Weights of a small GPT-style language model, trained from scratch on English Wikipedia.
Architecture: rotary positions, local attention windows, shifted keys, capped logits.
Training: a variant of Adam for these matrices, 117M tokens.
Each number is 128 + 32 x the weight over its row's rms, rounded and kept within 0 to 255. Layers, rows and columns count from 0. Numbers have three digits each. The size before them is the row's rms in percent of the matrix's.

# layer 7 attention value, 128x160, rms 0.0647, rows 39-63, columns 0-79
068:174165134123161112076151125157109137146174157161132132138115124115168181081136134105130091151154158163124117140085069152067080089169146144145121125121056102076150139101188106136116140091113105095176152154096111145065105066102147173116089121
076:144047119088140115138136140106099104150128059130146105093095138108167137159149158125138168207097154164085111094211092107133147138125155093117157184189173090098163088134122128156125155113112102136142091080204139095160128141135130184131166142
080:110190127073128100123126125118103174110103090132120164150101143154105101132149175107115131088139117130138169116159127122126214126135150126102171144131165108140159152136123143088172152165183139094191192091198119087165147110209082086144129146
076:084155150146095157101189142097147126082104123100054158125065171162105164087118180158150139146100101116113171108066156173179172141138105148133131145175131115140100127115120099090192162164164151144077138154125126122152165078135134177109130103
070:055103136101131172124155179193125071116085086130087139158105139101131074162082118141105102114092162141094177141137148078112134093121079129097096142115193153120146106156137135107115119132135126117091126135143110138160166128125119146109161097
077:158085170125163135095156135181145176147135097161117092086184083095120102166117107097097116116173100161097073129124163120099168116188166151103177098125157115139121150124141116179104131130159090115138142149055075091097161111095169072051165098
077:142070067076150127165133129087109085184094070172104151099156124079102060117157100105068160112109116120159121130179114068145129148145187151142182142149152157111123164142097091134156122088149114160127117135123091131138168146133121094103106123
073:075137130105147083083127137170117101164048099149136111116161112104149110182146141160145153167092115129125138078168122115127149108088111104093144119141207099158155176194111111138181135082114155178138168130185110145188111148195121135140114125
079:152157113090146114139135148129180163114144103118157084087175137085146087105116105097099103105111118128114117127070141132123097137117140126175102070131222168143187111146127117123095173106141171077112174079041131156113130168073120116121111109
072:216152138104130113162142124114114144131121106119100150141114152130106143098080149132131115111168080127128152168110067155119203151176137073189139103206066171156083164126154118143151124145103169093130146151108134103101159061184094115177086084
077:196144168162135116123124147171132118084156134083178174145185100156109166105159078151156115054199126103090146144126148134121111116133103153130101113088114115117055147105164118148094122080100123081117115149047105115086095144120126064172147124
077:181150193143113163113151134142133123114166153095167107069103143082121146084143127065121071109172133120110143159069111160127077128140087120136101145135129160105104146103131123158093068131124157109134098144055188172164170103090149161106141151
079:089109071125140125113151074125131107181119208138122115102150160164179113111156171169080164149062130156167105139183138121111089146149149173170118187101211077134146114091099148148109107118166119177133164121121076127144103156145101161139104158
071:136133130106131122130167193178108101175119168106083099145076110202152114148167110166136155142121180150120095096097087109152147110104129058096104163122184125081104078196099099106146134134114178177117064134197163103134150118117144171120136140
071:119185215155198175102140117183173184073126120163138134117158104152115174093133086081143133160188101129112165126074121169137073107100140204155106130117122114111159148121165165105139095049160074166086124137094124172144140102099142150078113146
075:115070144077107126126155085177119074135162177082167109100145148145084168070122156088104161127172114154137066114138165085136123126125151127140126136097199155155101147097087116098177159096185149128088187113202080099150122179207154153165148142
074:167107184162145103129096176131079186156124088107109097101170110170178125129132105069161128114126113144156179169108101152141097154113128146118171098143157165138167106137180151107147079149143150172104148103131135147133178099113089183123129112
073:131113165119151154109157124109102129112071182143139088155156111178164177126107137114141070181111154119153108162137092101106131137126166151089074150050173143056129140161093117130132148154114115133143154170139105103124122187212170088157114185
065:160147085168088147153107138112166129074101161130159116117123158133130120123147106141167115148167138149074113150158117144089132149118151115179198083184104093156104170104075144166127203062167125123104100138059096119103123087184161136107127092
071:124144106104149074151121158101101136073168128156123080090189140129118085095064082090175086129109149087101098148055147102127109166111117121142086076119084129146090145102108109108117106168110172143165116144039120152100091121096112077142088139
070:184115158136154163096159111172172112061198205085130080120166163134117172156134114128148140118165105146126114136173097102116148088194154093117125119170152127117145189094072156096123104068097129114094163129145146140089074160128059152160162099
074:107153187066125106152114164123113080163170140132077119165134147136148113187157107107084132101127110115119248109154132133146148145132081097118101136079193117164100115161143141143064159150161134129155046134179117144121122218080093086146142072
073:117137152143132073135135160133188157147094176099159104096126123101100087146167121127115100114157118090149088181063119136118083109146160110134162141104060152150095181175189147102117120153080125140080168132047094124110098092133115054117100172
075:145063094145153143123148165118105135140095129134094096130112099079194127176156130128096149153113084094105121116189153143088150096197099101146142138128121099171145162134101164144108131130107100176172107097117173133175048171099121123150184139
065:084156089110106136168092163195150185095161138120172093087193144149100123124103108146097102128183103127082118129148169172127121124168062125165157139134179139140121158129115115189148180094100151083142124136059112115100149145164133146117123078
# layer 7 attention output (transposed), 128x160, rms 0.059, rows 39-63, columns 0-79
060:152190113086122147157126108082141137133143109137124129121115120176163129131139126104143147157106111152122135180125119158216110151138116170163078188115128105133174164101153130180089113132106196093126151111166090128113145091148162210161212098
072:142080139145176110102121113143191121190095145111104134105161173138120122129125135160103136161135108119087119099185159127057137080155121160159115138114098180136050127157147131077146135162187147087155060195169148151167066107181070183082171150
064:105134094113154141184165124126134105071107155102121164149130173103082111121127138143101143096109143126181136093206097100089158128176179083065185116183145083102194137087136183115137077190199139172079174108122148148084111107094077154165155158
061:124149135156148164113183110100154107104121165083152111112105131100145130125158157072135165065122129162120126168104099165149102165212196130156136146170142155170103110100147104163101128162118143171119128098143152134103109166140149171051128158
061:123078174099120140079155120164126131131131125146163141166113097078148116105137141165105111110156162136132136187104169090060074128139176117103185097152159107174102158101029098074117121160148120144136114134074182115097128115124123111108061137
071:116085168142118104180114148148090140109137095166145211169154135100063106049107112202161127161131120153155102102170196097117141159116099094108099092139141147132144169094117108119058126060108129102136162117068134138082155116103147083158178131
070:122118115168165150163124134110124107157078110150119180101132134157096121143155085167063118124092130110158106112191093130153161107130119095110098124106086126108125108126162130127163144099138129088107097206099134143120075124093062107215160193
065:110132137068177083111118117171097137140089140114153107093143143137077153062117106164085110179195136115135110148183147133091130050131165087117157123140123145100120123110069178081161084141149079166148091157080179093144094107114068127166104180
073:175144156107110113156091165143095114079176125155133133119175066092094140118118092174110077096150092118107105105104143137175097161094131121077111091078145111084185132156059141086158139099101121132083150107110124100091178106094163111141108061
061:186130066149129205163147160076189150094088193138126177134100096162163154129079158070100133159117104152169184138129045166145143164175099089142181164137159138144147063147166170130094089159113124129122166138193124115103141160146114157124157136
062:147130098117096156093096135129117163169140116132182109124115152115111175165088168124130124117120134134128161134091080137165111178084075118148130207173191095150107133090201131153116153072076143134161172070097117130139143175140159088116177072
071:098166149169045134143062125110146117175083127095151115127153125165098122148108125109139139163117137176097133158072189125167133144177079129180136165119198148144122127137178102185112146106080134071208120112129115167128177188108180115073163051
072:157117168104115021063100164119154082123202091074124124109090148159120118095166110117123151098143108119087152103146133118137117121116098142091104135107107150133144123112101086123216115198161106139169140157141123109126116096178164177154147130
070:114083121136192106095138084138155119146101139108155143121127082149135123125092168163169135183132118115110117151094176171076089087079154155171158123127104178103092140098144126064076057199180220085132128139137102101132122090173148161101121081
063:116178127138093108132167161157095142098144069127153093165109165111181149142135097064155179095140116128166132121123148088170118094159157174166081157135158116120156188087143115154101177130104102151160149065127103163165160119046168124107150119
069:149117170151123111108128117138112107154118168077133154163095175032110190065122133116153129114112160182123135137098091139081129139134165068147174121151158131186082110137152108124128122141133087150170121136113111130128128084174109138109094153
068:067126132107123155209076149143127186050116149154083122105209152138086114134128109110103127108107080156152124080162147158123144093236113160202122082128073083101189143117102168105138133138134161125127132092100093168132144106127098129114160134
061:068091170128150089122149108144105113140168106150103129158057133071156104120107100114154181149157110120150164146133166099092162108084118140147133109130145146145140146100178133139125105170094095099138107116158081146113131079103113085150132155
053:179218168141110149114105148045058099117098122121180120110104101090178146185168143105192155148132156140129118091079066129165114174091155105126062152135141125132096118112214116116138104065098129130078143134140129113169118167136125130130154133
066:113091136169111172133128124111104153122139088203130145126126077143125093175112133145173174124133127100148174145060147130174152140167148186188151135146161090140131116114189130119113127065046114110133124098095074121098133175086125064157107079
064:139114131209138142098137135115149132150137140080147139146118193089071152132085161131209134121151087126142160134100125140119087146096142098131083161094129105183157174090174115128140080113111120141142147059205147077125123121120172169128122124
062:151101182101140143139130114144124119132169110146202107144154112124132159179094093179061123115099139074148143063140149124069126125149179114119117141185108125134109152129085123048149135126189165145140132093086201152113132164092127105146046078
067:154154111176145097131099116135088173123103126165125133116120098157104092081131129146158165191156127109187144145120115145217106113139096157173104136042109125110211083112208147185125128139043125131099177103070092108126131167083113107193202198
069:089102152198111101112101127163145114125123101107158069076150165123128125112149113179115084119118127046131149103188184122118136104169142111162070147123108173076149100094064109074104147119166175083121065158159161125166085147105128143138143120
060:151117193136136161112175131129053139093185076089167158118130112056136117155119102138149139106172120146160151148071124107093121158112136134086091109126190121180128147116166112124106077102097127170108122064150162110102149142083107115129112139
# layer 7 attention query, 128x160, rms 0.0407, rows 64-125, columns 0-79
052:189143123053079143078074139145080104097136112156055091079156113139130122149122160132118172134136178168094172142164161137102128162111135087116117072135158165154160062163093153110122112144100123077133143123166134163133126140091161082168137122
110:142133145079121107096078140181099087134144095177062107056148131138114094154146147119109184110130157179131160136168154149097128174094103064091137096102140174147160060122105153129145138135103106070143145132151132177145131118103155102189180120
082:146136143081086138124081147158112075133116098160083084075127137124116122128162165111126183116152169167110164109184147153118152169098094050115169077119147168167158074124123148125125131147123105091160128151173121157150122131104178133195181134
079:126120125168134131151153132074148175118112165131169148156125124152130123128135108166152100142106088072147075154093096100109099087164150168150122169133093091079118195117139094109130118123150146164108120117093139087087136109157106116067063140
071:124126125134096116115103144173147088152161093148069105076152109112124121135164128082102153108144169187118169130169129194118151159104121073108162126124155199148139088145129159127177147146089124075146104112169148153161105156114177137169183157
063:157106134143134146134138128069099166094119163090158149183098187149114096106114131181140111151127074028146066082086124086100132087138156168148129153116099098132109160135137108146088110101157136173136135122094122100099164104162079151155094142
073:140101104143112162129189132061145202126140099069187142176120124127162125124099108130156098142141095054127097111114108086145127076150200174164106158104120117147093166133151071147118111136120167145128149117119144060120112123132090144102091134
063:092136209121139172071113192126130162163171082148125161110189103124121139130166137068071110129125152147130156155175171088128143095145186087106159095152121123164113119108117149128127091104085073048126156111143143153125092156112121152120153155
070:203123147136090086088068157132074023134112074168107108103097115117110151123081184195125104098121148182162142175180164183117137173115085095132099068100111147143130152122143165133133160119089076111136146127146125139118131126116168112143157103
121:132111108165136142155164114062130176115083164108170183168138118120159169117114110124161078157126076081138123131093120132121098096142169161138098187152137082096112170146129057174105128128137186200099116105090146098085137104126107144075067130
073:125170117126156080136158113139120199126128095055117122156093100130149153058121116092133128142104169094125107128103073147151107115116145127141157137061048061146169152106118149152087096127186141160085150136073147121103141145177134179084064139
062:191078158071148150191114151086122170119105148088156121131065152142112170139157169137105085101097057147172138130105115120126135097176123139162147124086083097098114132076132158132147106120163166217143159082135156109122100111126139109060112141
086:152120105118160145142165120058146144135100176092147169160115119125126123133116159107168085125141101060151089143106117071141095115161198157143124160123096083120128167123109098174095157117157133184145091122150150109057084124180091140070082110
078:082186103088131070119091120170115133099151079157157158096145094132101113111114151134049163143141145152114127152167145185123144115120047048105138154098155093179144123118154141164162115182100150127140109121111133198159111117154107110159149091
063:112094152139158162117146114104146143108137133086203152124095112154168143100122104107122112159134104149169090084097148164119159102150093170107166086098121090106080146098199116119106095122077163120074174134117165090131155159079168147087115146
096:159180067043128077118104149159116072097136070161109131087129130142112124147154139157086151142123125159104139125178126153111137198099139055116110149099129143125166082088065153117146138135087110137104171102146155170104148114073129070190141105
116:119106119176141145157175112066161190115117159090181176190118124134132154119115099134143070141108081090137102117087091101147112084167152186164124171151114084110100201129148111146133118108159174193118117124107167086104132139176110153089075139
138:146164130083108103099079142170097074130141092178063093061142124127122094148129149126122175110137167200134165135171153148100139173097091094102134098117147180143164069126106145115136146143101098075125142140148114168160128137090151096187172127
038:158141132126138162152162137073136191112111148111182152155141078137145153131102150137167084136100126097091074125122156106094148091127116213140127123121126085104139143124177100076126118084140164147111126133081140135128120125143089130114061091
038:120052153158163132191091075157120117142123187127130090139107143126088184154149146102184075172137100093139148161132085132118114134101087117056120105132111082143123143159112145083141107102111133100138158121135161121131110117132121087065104076
045:127117125086122172104140216141117209120161077100125148150167130122135078100154125111094172143154115122084140149131123128142187113158202161131116146105095158137127081099133117069112109149100112148151148079174179069124099140126128168185181176
078:157116075138124106179129063081133138106107162086153144181112155150099146139086143189170109140119105089130077138109120132153102122156109168123094158144113118127129179168144118158112132124147160194104125136054114061110156116154084129096078092
061:145152096108082110122090070112100084063116117108142095122057166140077105139065168179119136098122147117119103129120086109146130150119036148132117109108153156151093134188133172185109161110121144172141134166068132130083134120124157098106124059
109:140116103188105130111135097098106151076112162069133151197109170134096138107080127162164096145118086045130068110103095078141102123140146193126085158130157117140082185160150101172097143111172140198131122159077132077107151121142091144075083136
071:119093140109126140174107086097096079127133161184092124117170099170130159159122137144050152178084148205136144140180137167119172159080114158132125130165151178104111115173121201122163206164102091099087114132079105099162134122123170125130152076
065:193156173110138068151203144137148078100166075142127162117093149140143024117155131144118110118157064084132132117193187184121086082108070109151148081128082104112122105143137129102123088140166110123160145197162121099099106147070115137106080081
100:135139127148108096139176142071125175100134129089161184187122137116090160137114103133166095121116089073138118130115147081126146097157126186126096172174108099127046151175141089138131132101154132137114135143140148083090096104188090172056079144
062:104160167056130175114140169149118196114108177159125157126125151143136130109136121116104136105167055101132109158065197115128091110109184187142125169176086074133077112106108145083185134152154159156103089102084106097122106125212125063065104157
075:172114121142084130107135140130079098099187065165089111090167091132100095146156075195091142092166148187147145109144176126115113163083115123113185143139156136129137080087144177114123155151108043142183151116097129122119177132115149060137153153
058:109113116142137068163168102134134091121133141110140064076104106096122085069181181107189130118097085188097124130068142146080070110095099144158140162072117132111109134107157167069093053182133096080174130170158138068116147107187121122142142091
091:123111057144128114128154081138159159087066143104155151182114103115135188128150094115102121150088128094122082122098083123168128133093144117098129169118104102109128130099142105212134153113190169219135132123041126094123145118137109120107082110
079:151153156065058114149078120188103066136135165195072133100136155143136122133147100153096149117150184109114140141145126176070111137138073066116128120135116136119163063106125123086126106075088112083164184160157107167128113121107150115202123115
132:127169150126075127103086125147168093120173121158130120080086089099153078150125135142102161098152146170132176128092176139112153156155050070144155108140122141155153114090052190109123121170101081075158178146089091159101063090104137106193159123
117:122182149182077090121047101158142115117169129146107106136177126128069135181158146092157220128102091176113114178150136130165134089115138126169124136079114109150113145142060153132109145131081163138126136145090141170162158123147158126123165161
111:182093094170093151134177060122154087136143102154187152120113146118129135128050099127121099155133106129148121172086102134104102140176157189147156102109101221108191071136141064097190123082145164097099144150132144119147111070111061126145145122
120:187167127134116090087158129112111124110090100108144088091158100148125099177135127072109112144126156127099097041087134082156121110141154170147107076166157172131161121072170134151098100161147139138118180092107156172174107167104205120159137082
114:153140147118160093084094124123134162118164120110112111088137117192226091075092156115121158119120074096148167117164085131089136156187151088097133132113166093114145089119162155152145101136079047106093149136098129133103110084096123138109080089
117:126181157174159102097086151110084128111107147137165158119141165165138117137148124168125087175108133135150089118174180102122118177134099075150121134123150147108178122111123176155149117079163100074102110095146141195191194121108148127164195139
117:152077151085102087082108120090132119087124133132128130108151064087116135119085064123097126124100102100147145182131141122082087136128137101101095080084129132087057127103086128176137175144173103179144102104116104119127161170105059158093098097
115:190116094105149091072068154181084127134163086119167169088141154141119094161106148117139088106154106168104145138121119200096159103075094147159167157109172135118119144104138153139139090044141121138160161095151119184122158191100104130110199108
119:157148129102127125173110132150088139141157119186124156123148114153112095111111184125164094146119103177115180082129123182050178107054145099109094118115152170138131082115142069121138123137147149095212095094072138106093145088124176092123119173
113:106109080183115124151109132121148136146079094103151132188107169091171121159138095181162125122156059054097106123098136105092115093160139150064095141174121096135049184108124087133121093061146191196130188165137151156095126152106206104119137149
111:176135131158181104146119114134107110158191073059175101082069158103086124186155164145125122142137123120116140121097128145156113113134101143192147182155119081175045149050089130122138162182136086116172114149133121098194160102126148140118063079
114:120177118137049186156164103064097129075122116109157128118154146171166103106090155120094152118133109190143113121173122195147085090163090145132114129134118102171099134093157182155151119154085145078144152110202130147142162158126141121136205183
108:124136105158134171171107165158083109095066116151141120149113111114078135166068070202139105076083145113148110134115061131152117162092166127122183085104099113119109096107112153202055095084092118131144096127148101124087089073118115108128164156
105:130068170087096148094135136110067105178109087072130128132137119069142148132084158124164096134086156136143130093190165181123114153170118096144092122113090124166086118083152125087151077110135084134105131133078116090126077091152138123104105112
119:167114163103066125167121194086147118122103073169134134071150140116129145129098108134122079096199125182117145124097139147151125130153082115134134105145191149123112114137112204130084169141066169145169103123179108217172140106127139066153121057
114:083135062128134132078122176126148124113116085145086217191151089176147156166129110134113097160152126150108123081146161146106152155162116183208099118151137099119151082109064079212128139149143131133179123127101071083088158128134154129118115119
115:113149161131137166105153127159115124082150135154179124118115168113110120139076157137142144150148096144076174122142118183163191152063102121133126142105170127163176157110143164097113102097130089162090136171157217099095136171128185105080115147
117:136109131075113153120098127096187116119089065145098187120125105165125111146153152129127104166117148127118119099116148137070111131085038143156144150112133155148052140117151159129122117134104088125124142161148153155138143166082184095156171096
128:159167136157107102104154122175125075162146094159153050078127079113137117164142108113099116087128175134129165158162149150082166106093156168120147145098132138121204078108057130139143165178106086079122118169156121138156167187073171119166127183
115:104162147157097172135125119140157094124135116147144154128067132121113191042150163181188129170128112172141166133121149133163113132123103063129104162183109075127096112133184123068121114124154037122132096124151115148136177157160125081120138160
111:085121182124173132132156025191149189168142084112162182110172134174094173142125124141091074101192085091118098163168172133133111078153149142123096099093124115140135144113071185085115100159181177099088120109167135084159102093099101114072127184
113:110105124132198105135136140117127171177126157129053105093086169141117124094165173102180057154201107121179123113132062104105100106105080163154147107139106158127082101152105132112102180140132168124104149139170137167129115121179076136142103161
105:073096083141086154152072075124117147153061164135104158100182088118134076134082127146153194091156164108144144090132129126124146163073150111146150112088166099136124100101093133111169121174083134128068118145182208139166181136096134124150118108
116:169146088114120089108125129155147109157142114152163104072149111147179121095102117162095130147169191196136116105183160132101105165090045119117089084125168145149113119078158152150075217143158142126122159111110163169146158156103071076139110132
120:135132112071131134112113127118101097135114059184095118103137140116153130101120135072115165160134171150119174130178168120077136113128138115200111107130138240145083163067119141123119079133115178091173179170173160140172097089050111131148163162
118:116214079080077078143134123150188120156074102117147204142127171132099142094072137093132114132074178108083155100120130129115127076119139148135172152142107166158162190098136176135132146078143131133125128140156073068102132144096093155099095165
114:095080132160125125154159108131130114128100088188123084152064109077118143199123118182097202171174113214148158110183181150103133128171132116121154113129172136153147130126140148133131149102086117051147051091157121107154137101145135137092117143
126:137158138110141159146145151119114155153148185135149136205064136159181114174113157170118108109110065102167113144141080111147120160091184098160091135104130171118097098162127130191152153125146130136115185123132143156114143108145109188066077143
109:145144106120117072158097196143086134102143134127139076138066086145110157143100142188135078117173085141129120156086099194103142123119140116163146125116149143189156128112168093147156106168125118087081159109198173142158088155106163115098157115
119:124159130061121145115120112108117099146130140206099081079138128110077135146164106144114125225124138172124119101158151165137117114118104177096141169131083112149183116162178170155127128132087089137167126139125165179092141121148123174172131160
# layer 7 attention key, 128x160, rms 0.0409, rows 64-124, columns 0-79
020:111104173124111141119135150180129127062214109146099149108106114147077101136138163201162086172175167095074177164189095120125150140171173192072132105153101115183151154178206119154133104135087161116118142063149131169155126150092115104130128157
015:159138152079179144093163160116079118172125088128181073142103097143123114080173127112122098096184163144132130146176113131176103169124101048121101070129093106165137082126153148091138148085066112059159130126069136149176179157159118088199092101
036:154144159138060107107106159166065098143156146152102141086136130173146090134155086243170147159153137130118153199158165137109118127152134127083091151128149119130162170110156137149146135111115121184047093128148117155142179034074105097139125163
040:058118095119186173133150135129174117138089169144168155118188123092110168120135190048149095111111089113102105086088135122126128105088125119175135103146135139120093121101137129083090104183167154071215072142147077123148088169154146110073081132
040:120128163109082084063156134110119149147117083095106124121120125147172112117159081177097142165130117141140142143196081040114138145144103131114112090107111136122142127082117114113104167061074082162064173130148142164097150101076114151123140137
043:092165077098189153178110165134119113102111144154161134130164083139108131179061107119195137158138079128114134103082151109135096088107092104147079115137146135189106137151165101119088092145137139166165133128083082111173140159123108121138088103
049:108151091160187112132142135131103176119060180148099126201119119105150113160102060106186133141095161091110128166072145101153120116111111150096115093179127151150086095131178076131109170133140137177127139090083090156181133154200115144170076167
044:157160082101148116123100090125110123190127102161133112103096100190116100135081091116111159144129136166160130140130149147128118189109090135137151152114076147138133085138099157051119125158100106096188153092104126129152166094161105096148146077
070:139078175130056069131120109167140075157137148140109137119134144179133102156128113167127146143110117097115147125184126103140141178083140078079124102090137156091172121131069051164141128139129124163108169132159117086096130125074117110130126133
062:109153123085110119075093133146107160184168124177114155167133174089071139147089148120148140140175112117132101134126152133085139060087183111144149110145122066099144108135169072158123187161082128172123153111133111095155091129205036135166155140
068:086107099052159122123158093118104171156103188107121165145102139101170150148133136171129124117095113093152098150166098082125168132115141123154129044119111132081119116132152105152105119122155150171135142118117099086095131067112131178089134107
062:131107179073139102156160057152156195138128163165159146156114092169108130117153146115138112109130130073105104149140175099116172102097048153119092087137125046119084145084180169144095113119125154117140128110143207133142136177105108158102111137
064:097095175136110153179101094125137138143145148126092108125154170169126086156199170146112124128137147115087123136123127086100153183103150133127111118088108149143199082150070084074082130119163133111166105148181170133126165114111140098129140177
077:083149091150150127121129134135171121177100084083102085143105155123038105132146165155078147129137114135101126156130142112084182146126136166068153162147065175146140130110110107039111107172196113127157119108059134117142067100147090118178141175
066:175096120142104119123102077134136127156167150103131148134101118093138105188144111137149182109095140154063172113102146101166125160141144166080124114164142162123121108198090119088113120170116088091163157079082136048077114108146081178086071144
072:095033124169112119091130131126166137133111114109119141102139135126045189138155094108117146166115135134118131123149174038102131142157137150113100148160177106159130165181158103085094113136116189154162134081162165094184068121119096161149133180
025:098112061168141133110139072150190144144149180141139113151179153112142152136135139128113146162125104110134100127083121139092151133153166214176155195124133135172060162124114129192175111186199144140117088115090141070096137122114139183105150141
020:135112190095102111140154111173133218102167115110131120080070123169148099153136164169134136111165152085128157218152097129157131135128125160057121060099123105161184162155161127193112102081087149114121156110144169125136157096102133101144140127
030:151121131150055147120149123136165093142171176154037116147144110150128112104124147102064157153081116150121126085192130097121096074185175184150131142160107159166100174187093112091172145161174148130137153109172110090063068104104132182114172074
035:105140139093109112108108166142112162060143096127187182082077083129111135137042124095130104112177114094070172135111135162100071176119143089144103145141147110167152106105163104146121071148084150111169148140152080176188138098120084074146070152
045:129113095153135178109151115135180175146158125140078120128178096098117167097151119134124141102140135172137106075105060115074163096136066132150161118102091163108101108100088137113135139168148129092129109146155204135181102200117151176149142086
052:139166127102100137166123161135092130126126101109159159157146176149119154149134109127140145111111128111107110127124143126143146070127207098081103147119145115152113142218165123117131123095125132138094172118077130022079079132121112114121124133
054:202167189088099121118153106109097110113116094098137135128149134142142123138149105119125137130149132089048162094148130120147122112081135129092123159138141100154175161102105106194134126093122129151071139133131115083102143106069120081105097150
076:118164107161145115157110164127081106098089123103163175116114143128075139163122148100135158124140091106172096110099174065104108099117201098107074152134153077156111113206153095143093126124151152162136150104091090063101106096125132113085102164
059:161152093114144130115108132126081159143160165210132141071161069117114165157137156150149118094123132151131181186089066195101154158114121089120181160085165175119139139072143141144153109154074138144065100119103165099111124113121143081059119133
072:102151138092116065101100135183150129141112104151138093095119164099168127147165157171086118135184143140133076197125133181130168064084136117166113073115102100134189097098079165168167147137101136109067150107187158175083105126054161146181182101
067:078113091132160084143092110124094111131141109159170153105185171156136127133156142153153112129090076137112126168173162109117098126141178041157150056161153112139151088107131081118170123048133163119121182119176073146171167146107152107137105109
058:092197163135091109164171129104128123156111139190086195128141111126125113135086093146127111139149131104039126205153148155108135122111144169198153131132132153130100111130106166119133076127098169141151090149146164105071118098145143097122154128
068:134142148146121156108098137103113115120141141131103165148084172163128068203057154149165104136068079113129111101178112130158144147182204123084086207168171114125148129153136092135127129077124137068145099073169136095085098158105112137099164102
059:124173111173147078142125201196183168134126169158120052075137039139098134129114132124135101118101097150130154157127078129108065109113132125127175174107174121117114203127111083154102136144161102153109094178134100105071086177180136198102161153
062:102141117143182150084134155136153171137078133132183135136111132077089124173111168117156098075089167136143100144140115120141133091151192146155093049111180147122133126176183133160140136183049175155151050081084129086117075139129137148125124146
061:188146179128112118101120098097182096096118132105187106101142194148154125147161110079142102127090105101134099118082092069153136176138145155124124109121065185069129078196072105137082113130145079089168178142183121138133148118123120141102093122
121:123165150138098141120103137129185125137176137126144144114090077102179090165122116132091150095129120147119168142072156103126165165170069076144146098150086100177135124092036163138127116164124091079140187124055072136077060065120119132163146126
138:124170150168103101124052094153149098115176139151090124135168128127074133198143162092146217123117104174120125168144139125166129104116132124164130130089111113151132160146059138127102126134082154149095142154077142169157144114160166137127168157
138:171099101163111167147154070116151083136134124152178150113112151111125142125069092134122099148136108138149118179084109123109103144184160195141156107123108218109191068133157070099181126076151173116074156137126169112137095061103082124140153121
148:196177132116111097092142123114108147113085104108131099080156101138116098181143110073088134141120157135094102042092141088153111099143151164153115068170149161123158118088184138148096105167133144147108176089087147142177110153098207121171149083
139:162168132114155080100096137115137164101159127125099121086125126183224111079098166129133164143128081107139179111144082117096132176191129106090143154122159099116159103108153153169146102144089057118087147120095118149091110081102131143108064103
140:134177153184166111105099168113088135115110143130170163119141141164138119144149114176136087169112124128151083133169182081117110177150100085154115120132141141112181128124118180154156103093172089073115107101138146171183189112121141144147187128
138:156090145067084092092100134093119117095139131118124134119142080105110131141081064142097144123113092112140163190125129109076103144128138080086084083079120125108053123107082124166159154159187092191120111109119103113134150163093070143098104093
130:205123101108145091085079162165071140135145105118170181115150160156122089165107117127127080107138118153111146144139106177100156098080124154160163165123170123122091154120149163122141093062132137151144168089134132179133162187108099138088190124
138:155132131089118107180112142129100141143149141175128156134128122145105091097125193122163092155122097176118179081125110168049179115047146113103083114120131160123115090110150069119138145143147145114212085103051116090070146092124179088096098167
129:101114104180108111144114133133159117147094086120153121173121143087178107162135129186151148103165069053102104098103156134092093091164122138065104118168132108126055169112121091106122114063124199188131177188153121158083115143106209112108143134
129:182146118130186090138116111129108121160180074054163115072073148096086129193139175135111118142142133108114148129102125126151110120139106141193143182154144080198063144048104116132141151177137106136167120141125129100198165100122151141113076085
140:105170121127060167141165110057099140071129122109167127118160151165181102101087157112104150117138110175146095113161125202155085088158089145140119123127115119161090129082151173162144100162092154071139159120206127167145161163111139130139190170
130:126137111155117177173107172148084099097073119156130104143115113111091126147065061190136117071103157112149099133124062139149116161094153112131205080108094101099110077104123172194037099081096107111149095130166115131073111073108122106140157143
128:125077180101097145106148136101077110179115095091149156137146124064137152145074148126176088107105125138146120078190155185116125124168108100160097131111088121159089120093143110071165078124128086129112140137099117099120071104136122120095102123
149:170112154123054123186137193084157129097123073151149150078164126117150138121090117107119059106198115186110144131097125162165126132150080091132121119136189132133121117138107194167087166145079158152168114106171120203176148117147128087145123055
137:110139064107122111069120172128148120114130089159082206172165108184155152151140102139096098157151129172104123085139177158102166144162084165207098120139126100110160079099045100196110153150134145123183132111098083097069153127109153106129123102
135:115134154119139166104164124150119122086124159146187137138095172113111129138072152130147145148133087118079174120139107168169178149069109129124110135131176099156176170108149154103113098098128085167080115177141174076086117163140182111061107141
130:119093151081130153125100121087207122124083085107112192151126111159137114147145169128145090168124144120115112091099140127081087133104052136166141156122133134148045133115157136152124115121113079122124153152148159143152140166121180109130152088
133:154153132147114109115162122174134092176152107125173059103119069115137128165139110110106107068122177091120171163159140112106167129109171163119151150099115118115210086130033115138132165183133102109105118158137125103151163202097159138128097195
134:094166149165074162122127115129155093128130119159128164132064128123112196051143154170188129164149120154148178136143127131165120133116122100134095160178101090121095116140196113081130128114126041124132091137153109155145172173160147094116133126
141:090116162130172142130147031183166193159137076102165166113170137184099168152119123143082087097179081090118105178174172135119116055159150152119092086077114103130125141106072183082114116155167172104101102104163111092177109096105095121061126173
131:109113131109193113134123146119130167172121160140055112096085153166106128096160175098178064171189106116176109123126062114098101100112087169167146093132086151124081104166116134122109165145132168117117158156168135163118098109171090125166098161
132:078093092155084153157080075125105147151056170145122169112182100108129095125102138122153208100141174112127143086130119153143144165066160117131148116090169105103138111100102128115162140156093142138077119136180204117159185142087137116154115109
138:177134098118132084139147132152135124158140109137173122089163113131174115098108118164100130153175190189126123108192151132127098163092049120106089099139170137139115131087155144140079213143178139153115154085083166145126160151100057079138107137
124:144146104096135111130148133105098114144099098174104139125100135105167138096135138056109157160114155123137178127182149093097136117147155133182096117149122233131093185072116136107111072132145205097176177168159193127149102083066084136122154167
138:113212078070078091146118118156179107151096086116151196143116181123092142080060141093145103148084167121092165099128138149131132072103137156126154156142102178169172191107140170142138139079161119145131140129170078072089134130099091166100100154
140:088072124161137140163160124136137132121107083173113095147075114086120142190128106180104204170172094213145156103183173142115125127184145089119151111123170139147154147128148135131140145096088112061135059083144118092165124096149135143085108142
130:135156148099135157139128161122107120153147193142144122162058133164168108169095176171114110103109066120177118148162095131133107148080154086170089122091133188135097098157125151168147145119134119087140184138153139159116148094113108195071089133
132:139140101136123069163113198128093141084145148119143096120052079124096179145100127195106067130167076129134121155084088181104138126157138130165151121108145120183154153114184080150160114164119125101076159121189157129164089161109156113093133110